From a checkpoint of a small transformer trained on Wikipedia.
Size: 8 heads of 96, MLP 3072 GELU, 91.9M parameters.
Architecture: learned and rotary positions, normalized queries and keys.
Training: a variant of Adam for these matrices, 1363M tokens, 5200 steps.
Each number is 500 + 50 x the weight over its row's rms, rounded and kept within 0 to 999. Layers, rows and columns count from 0. Numbers have three digits each. The size before them is the row's rms in percent of the matrix's.

# layer 4 MLP up, 3072x768, rms 0.0214, rows 1030-1055, columns 128-255
107:518501430488478556465518534522505506468504512488495550455544562539508551514440567541477468545537513480533469551480476522427572492450477474434536544475573533478526503449514415581473531492521507510440475461523458457439453486551433552474361511453429525534552490510560516471454461525510561487459437413518586525577530521443622577506443489586546447522541432535437478574432482554453406510457
103:375514474480468546511554478545563466483455618544631520458505461607481536473513570508588469493580444480483424416532375580501455502469485503509487552478537482474538427493473499538535583504467540461488506468577495602498550472498410494598508485530471483515463441557512431597504415478521462561534524455463496524494572590427524494473484486444424405561487452495559517455486486562455510521512
098:527526538550417456564476562490502534573609493518455467506594541474554533507559469532498516576497468457499549465423506454467581391536480553621561548517572521529510516609550485483539407545540538522580565518451533390494505525584434563485488521468619414530527442548530574573456573503546474447479610516504426416484534472566472463484427478510513451459450450539411466549601449478519454472483
106:426437432526507617589479501435583498556458517497523590497525486456567631494543550458552604478487557455587422615493569476430589523512374489500475539477518487552518511426390481439518484535436454500477483461539622600430439502505512552477451484507467503533431506502550509527576469452484498403518522515498572508473503437541451560391524462495503459491424459466400525484554429465436452464515
096:405520534491556575516553451604474556477553501475487477494504491545504529510505517449536450523528376432503512490604439486517514456466505420486492505471482542465603496487591510499562458505425446475502554517535521483574552505499522563489535558499544541450562513590554517484465513457410526508491623546565519410503533497435429507500477491490473438475483531489528612518508463486514455465615
091:612522508424539450508447444464450429462509519477467509426520495539552446576516490428465482495513491461477478477530484484602495558443537584575492484458511430461610661497452574496495612426554459586451516551421463517438473587479494511497486581527469555463451454551483464425510510488556514407509514467477573532495520588559519554469489486532439502463508387443516494488454508628412514475487
102:499621456445433484517498541497548511441476488571574545470535573540527527496507509436497585490486441558525478457545612490499547518554557459450571543502525582513471505572527416445416395571519498493589413497499535461588476541591448511533428539457445457534599464405463439456473527454440481525552624521567603565527494407444551547433489446503444531441467508561439555536568489497435421518536
099:619470543440584480457524500443417502558518502500562486519540535503535476500523496505526439531478513474352519494527553545496557458486439495549649399476404643452544474504530497425552460516449505463558501531468411581429576561372481532535384569616497519494583507487529477514505547502515490466531507545458451452493464463533545490434441584572556470515477474446425486543555537418541522484546
105:517559498483520509548553477451510440541540493440480492471538454490428560497629453524496538541552573459536459429549468591377545471496551487565504533517531553532471564567529484506441495518563547541460458420463493505515452449478482404520524502560540488548588510497411427608505469532493505542533461502523577483471515603636440514429517567551555516562403542570448578454589500466432482506544
103:504487507483507453512598547486452581490466471491524560473503554451459515433499537506430532546541488421563452467447393577406516522478467545554493476499462492488540631425474605495597461478610537468486539449505541519484524513514559472463471505492496463533459498480473525494490453519397433532471529452512550499509539397554479478558476516489607560518559528470443600580522488430478481500497
101:589469495398540541549507553526480477512409550359494532464482522538541519445500517518493469544552484482456470487501492570520466460519475548555442519461486546480453553586481472557569495494436510574436497483500542547500500512419404505405573523429451536490400515532555517599549535506485529531501494486555500431577560465439465434514492513552442536489615409463561483519424549442425566541525
101:575523564449528420496515563515471530489411450521546462549591520452548490559518453475516532507484556420486395509527462572398497564391532472480510548435428530380440559461486560500542509572578557470510496425594480443496525548471530469516585587529420428488448479541530437436506634448447497615483532503499381532515451438484514465498455506523527490428573505391567490582542455491489515584590
102:508547526527456486455466544438450510431430517532530480510490438541541542585499434458526521600543567475516471496498556524419410547506468478505541463508601578557459459513454490489511461470465537609481512466529446583530443472526512494422424537536590551489544504472561475659528503405520501646549496485480549498458548556549465475488519532515469440503434405569498511555476514507495540526396
098:561510487433449467445464460458458419488511555450526391480506437509547484434529541381580465486535404479417389588492585469448457490476510481516473519415543548452574454534442488493471528482454505531435449455431478513424542528428501536520433585555583432487416436470456419495503473443505533490459509447520511522501485477491453552580542553506538530515515426522578573564446556405550526509609
100:512497478479494540600536510531470536534484489479490498516516543449510519572537524541518484415531543502458592499469488458477582496462469483399539533549572491532543535521452582516434538527402506426496467479500532528551477534557491623450507434522419462559455443478505484531522562495590533468506592503541463472446452460515483572509477411506402525378468485497542426530439510407531499513547
099:461479532577537564501493466474474528433494436493528492562503604553525539570521453564548543531485538443464463502488495518531449449430542586516484508510379491483501528533462559458517510518520445517567575481539510494525464472401457412494539512537554476409534544637535587464515582459436548472557473499493573407512493428568539496497488572489601596491486485538533505462527530494546487416476
103:560519461428485574513583492509443576478424492479499474432509416539575468447504508443459553475376429530433471614471561599509568579488472527535485488471463460581469528517526583489597561624494425532434489513526482503509451547504447584482364507584419498547510473561489554467546546542419397546535543529469477515575430513505517510502472471607529481559504495497443605538554473492487485448500
098:640595470476543471605565533550480596420499524482483520613520477651542487518525534538500475493482527544399511510523507442501559511530497496512465566506522525521458490442542569525437475534532482516479510494435487558443502561483473581460526604582562552487439470547582473497468534518423491458508504571447572519468486521455523440512487534387439452457514480443635459595531428491484485492576
103:492579501545462504594443527490506511472597516546426416562462506535470556408639488472585436525531588491501412482519542540471504520500512480522454452497497537455526607522464477473467553459514509605540517453487512440435504481466535531514500501574478537541575467561575461486475483525510557533511379652398470497441534435557504532509474506403455394457614542553658524443449452514514552537546
100:475449544411529542554590575605486560470582556558470472588575437633535548510482540499453498426437472481444484560529572494576437548533547500504511497494498509497516559417439528482557391469418415560465518522502546478413459520412553555501517580511440515519471559499478484551407460527527409521605467558402471489523543526437573458497502454491496549523462560432472564534431376491483456455417
093:526574431540553598513525548420494473555485678528522476607447539572564431530553461484572520529454473460518501494490512431501513596521557531503514530515491497598521471499483506586389517463442484533518566516569456443402581441574496410526522380506394483519440457496452442506491503560522503556538432455497545501541473567461538496440475535517423466591451545530590478450522511455527510481432
100:482469541483371450538492471511402401401483524524554414518506552435444486502536490565513499469460572515564512459477524560546548604529542482411417558594584555533462528574414554515557509445521541515544628486592608512474543537481490494465488671555524516449578450462461450463530426460459540514489538398506554505586571507425567495420451510428436497573557438541590418526453469426443478670466
100:564424468409643471488609519535508448401579541467473515445487475585555506548510505500461557542549478483573492470537429584454505570481534431495484520508557486458431543490470438599506502570478568478466485436481534502453547450489524484476447536487545503520528460492483511499564418456510540458473571603507528501513476449512450459479480566435503433480514480542509470497484487512501545384422
103:582516546468470441512614480428549505538440524532500571524575524433568495536545533505497545561635491550561590439421568485521514531452466495481501537480487446467488512442621562483526474529544489421432466448619489480446513574521491448465460554426563454532466512522427469489537592434542495538430544443581435584514468477490514499432476466542475411540515440531472533591450529376514535524569
104:436510506423503531515456520499519571438427570444472542542459480417451534472594453445437522454538524505458508502542460585483531462492564560419501539470529445499530465497498504461529441537489528499559478506503473416400519537492563475459356460511406473539524508552549522440507493394412516498484530464479528477475450411505483426499499441530456470501410513394478463520466422476455411482442
096:465587494466496503490532581460459521456434516497482453509501547543527521515523535455536444535490457593516459572466561521584562525442500419400447475663490495516457488500522466537565446505552452501506525492514565559482477391533457575522523510436501472446448479448525569633510431449525477506536542581527467601477426566461573441419513579500462481498546465478499486505473460451441409500585
# layer 4 MLP down (transposed), 3072x768, rms 0.0136, rows 1030-1054, columns 128-255
107:525559485504443417482596446487519452500544463586532498544479502488492440494590640573555527512588517526517508440549510564532509456560500483592418458455491469519472491538526476586462558407440531450505592422476491408480574472461489442520497563539504454539525538461526553508412436590588522467470503502535435548426532555491465470496551471466509448439456568511461466447493522570508457482497
104:522456578473450456461454476465490487544609478438462553631493537510503553467518545576461442510470562594529522495589515525496471444474475468463470444462497492595491503502538489486553467471517551441482546568545514560495517501530442529463484390517499505511509492502439434516534638617397379449477475461540477423450470584547479517405463492476551515452434500468538433466580560457486518538500
099:485415499476520570422487520581445477502559441489547465466506501444435425528540519470480483571533498539527489467510560528587419638455509549483512464544539496477534556482517492571410437458471600510460518494535527569497471412460533372498524603579415520577490605513532430447578520515524502456560495461490525514450525603425471550458458577568496548594467432418468451445465539509435431456539
101:491367500377539518501399556550473529464609409494468527487560523501454511488563493592560518451530535497509465475491525439505550531571476453553401480613409536506529482625522476498462463498555452509565441488455479561466553454505514437484516492501559465495552508465523527601522399481513465516523449527479508533588570627420552503548460456517436422575508579538372494498515520488476399477549
094:514466565642444472522505546474569403599486454548553478514466526461470567458488546419519542418500539483451420353441569527479420451391497443487419528501470458614452563470527437491541482610506443455463377424514491493498430537475541493443544458548558521558534568446474455465428479479549418526555453511519549562478467518515475468483536613502574565535474537557519519544444515514507484532488
098:570462490563460490493514506505557629463538468536514506534608557453536575420487490620495535477526478529552518468444492437508500538538489473556499545513536625539458385515572476456540470526508475404574507464493471513545460503529513442478530414557507460547561480405476494508509523487465508564496495474491523543570427416491547493503491485531508523512472629559529503473552472478545443523510
093:438567534491476459503500453407480446559532459421414500600568566508578398524476505457505435505503477488476579516537555605504415556438494417506562367467523381550571519490519438416525485444463444499518496393419476473554563485518441513537532584451571519579531505514457464459552503519422420456508499586564500610521508460438468490506535503486423559536486432422592453468544395509382531412535
097:434496524529516673507471511530472486449523477525460438499517558561422583483462508473490505395528507413583427461525501390515516523519450498486427612418527475528555561570539443475472548550578510538454575477489517440429524508522433486501459461414512428404514516509502452557491474494555514490507455400417484522475503474411402525471564459535521460528491506596577496508484541480631397598555
104:487387537545558534567460422582545481563463432568554530466462499433594496573523482451571539466568442465536485569479579482552463469572460491431469552516518415553490524479518550521483382470437485479534512509491541492503613481584498514495517485457408546527429527444547512445478425557469361580459460585479490469431407517538522572520414503480493512485540502448458441471483478457555468562413
096:549533528539511523432441477515492423536576546443656514604525485558568486561543622527491427473478639549519529535555435448542475476464477589497484475554585510612519496458481487551584451500408499524503460472497464527482585475475436508581481410568417467555452456509571489509492525433572582511412440510478556577482487494561488500482521495569444475497437591522492559525457457465577473513498
093:566480537542577530538477432521412429603478484443435518437525537546505493492584481556543555511462468471446558555545549442517612489509557491413503596412543465475531490453472570438473483528505575489485485569448576465480521559459518470585486502558462530478565469511529522545427388528544444514451378442446446609405589523503480540549555499415511462493475493495564505471534543444569490498514
108:461524480529504506456493535457562535496506554543476585511467444520436478508535492489517455550534444569548504498529486529546549456597472552552437450531565468518523505453532416522512471495463428489450489549461487635532436484527515493459546517506503577578547493427487577584465450438509511432479559461520610458502417573480502453529488586512450457580464448469429525472490554483565474461521
100:531407502526514511598538526418553472567479502465560459508553486531461516504609466492593435497523473526428448404509450604472455543525484554491429538537453517472491532569512548496537471412523496453497532513501527476461427602512559464480511479539405481514535524398473407497465453487481452527448470341497416456414481508502444439513384574507484658453442532567456525512525529576523438507525
099:518489525440587532571572500450509599602479426607439462479528533449549548552463445545535479524541487506492531422509539612388503573475451529507505461544510553503475542499576466484459435594488584481531485487452548515563480487550499573475438391455513483571485556537504498450456437545473557510500491473483477520552442524497524475528527397539547538450452505409592572512564485484443474575648
099:507508504468475493584585490555485536549543473514503429578549465587447539488500552583492544474490492451600412482550538477542540560551527383548455501555565370472411458506502496498477483463456471582469565476457426528538514446415568487470435453546537489506516489518588454502587493468465426480521467451468561499444510422482498482455525480470571479485475572481540552499491437528481446493637
101:519469499447493504529488561482461498500587428493459497523528602556495406426536513449547531537494476548463485476492493535620503411540508550452522521515417529543532511484490447481499505440452552508420379499550544442468483490566418516471514469414471590492542508419464490468500486626476555470467571593584556604515426471408482538541576507521380476465487474437650433525477544439505439518482
106:539543491447555446366496592451490486473488437470482436511440459519557440445498564506557531480502526499477494500437508651545427483547395462562439504509527463428497494544543520464474559417527503469545550503515596514467481496529490463591532498502469511445500503460557542535508422494495458576528554521550561499471487503520543602501522462468483447540569398438438451444524498471475444441502
098:465469519428497540497459470465508464535432427479451492467500486432504503474424453541434489508411407411592560487531558648480466449500439520459561520513470440485479519452515495493554494528555461426558560626528448499580460509415458483542584439541453514470518483448542476461525599560463526510523520511462473498558434461457532510530522492552598594686455491422408592498487533528469494553359
104:531396466492583605486522571486534524478397472453562480407513374527515453487510538542494475483505462467530403540526520474542556479500485610486539534463443629547583422472437527481593489459531529489469509440488407629490469460544577527532456479418556537590491552500427442390593484415528519568369564513519521494470393470411618437522447456518514577450480467507404511518486560507502529549520
100:530613413496476408420510460427430539469580499457501453469492563467468469533517448490509466550507448441504497480496425535471451450546440583613428541522425534498560449499494499544554512484574609357517379400553471522577518530502454448482560625586583470447534534471497485477562562501544494524472516509583633529516497499502413603547435490410464549539522455451492469525434468468517453511540
095:424409573457499447440483399572566482488546473462414503494561429486524496480507490556462454448554491535477588540599508510489444414534461486497483475542535428496542434538528605478556468529470494548453552483474502546510466580546480499454501583555538518551557520523632507551468452420424385503451464557398494489481487532505450532480535537520587517378577538445478528501502374485490385392551
092:480620485385534580610518425435464606565411494412450483466461510467536469467548471433496448560527472515515507491500526530544467460421410553509564432489506530471461435593491442552553450546507466500493521477458458496493526513447514536390517531408556474538439497500525539579551483641543554596486581492638575534550416472522530492562512450525520503470550526413503498554463465542501541536484
099:513505494492534507419503523499467464522558459457546562550553463414502452493509468454508481461446403491509500458411556554453547433506385540506584512487497534506487506458465494468492444499490427538490479450493419578550482449418523468554419506534468528399526490487461571403528487543596457500467393477443532549530459498489597580473500477514421542495448566488466472531482502481468454565569
105:470470435498587531524561480490480505440547486453432441472550455584522519433496490526433497524451529490529491474512501464403606449533465555464503466534475488479558514439496458461531501534538572492417443433540480538471457472566517541496481435485561523520474540556513582529535495545509465458501544521447490488508552542529489521441529551485493381447491520479490523478505486480571466503537
109:482537474548587510469456530598408543463536535550492471467505503508468462527472449458557591487545444530513540531473505445452472442500462404498481553584449450541458476507593497525473462470475498454471492428363503525551499519483524454507406515551430523510573485383502471461480513513530534506505498526522506526504512531413545496582487420503478589538486521567515509555450468517555551510472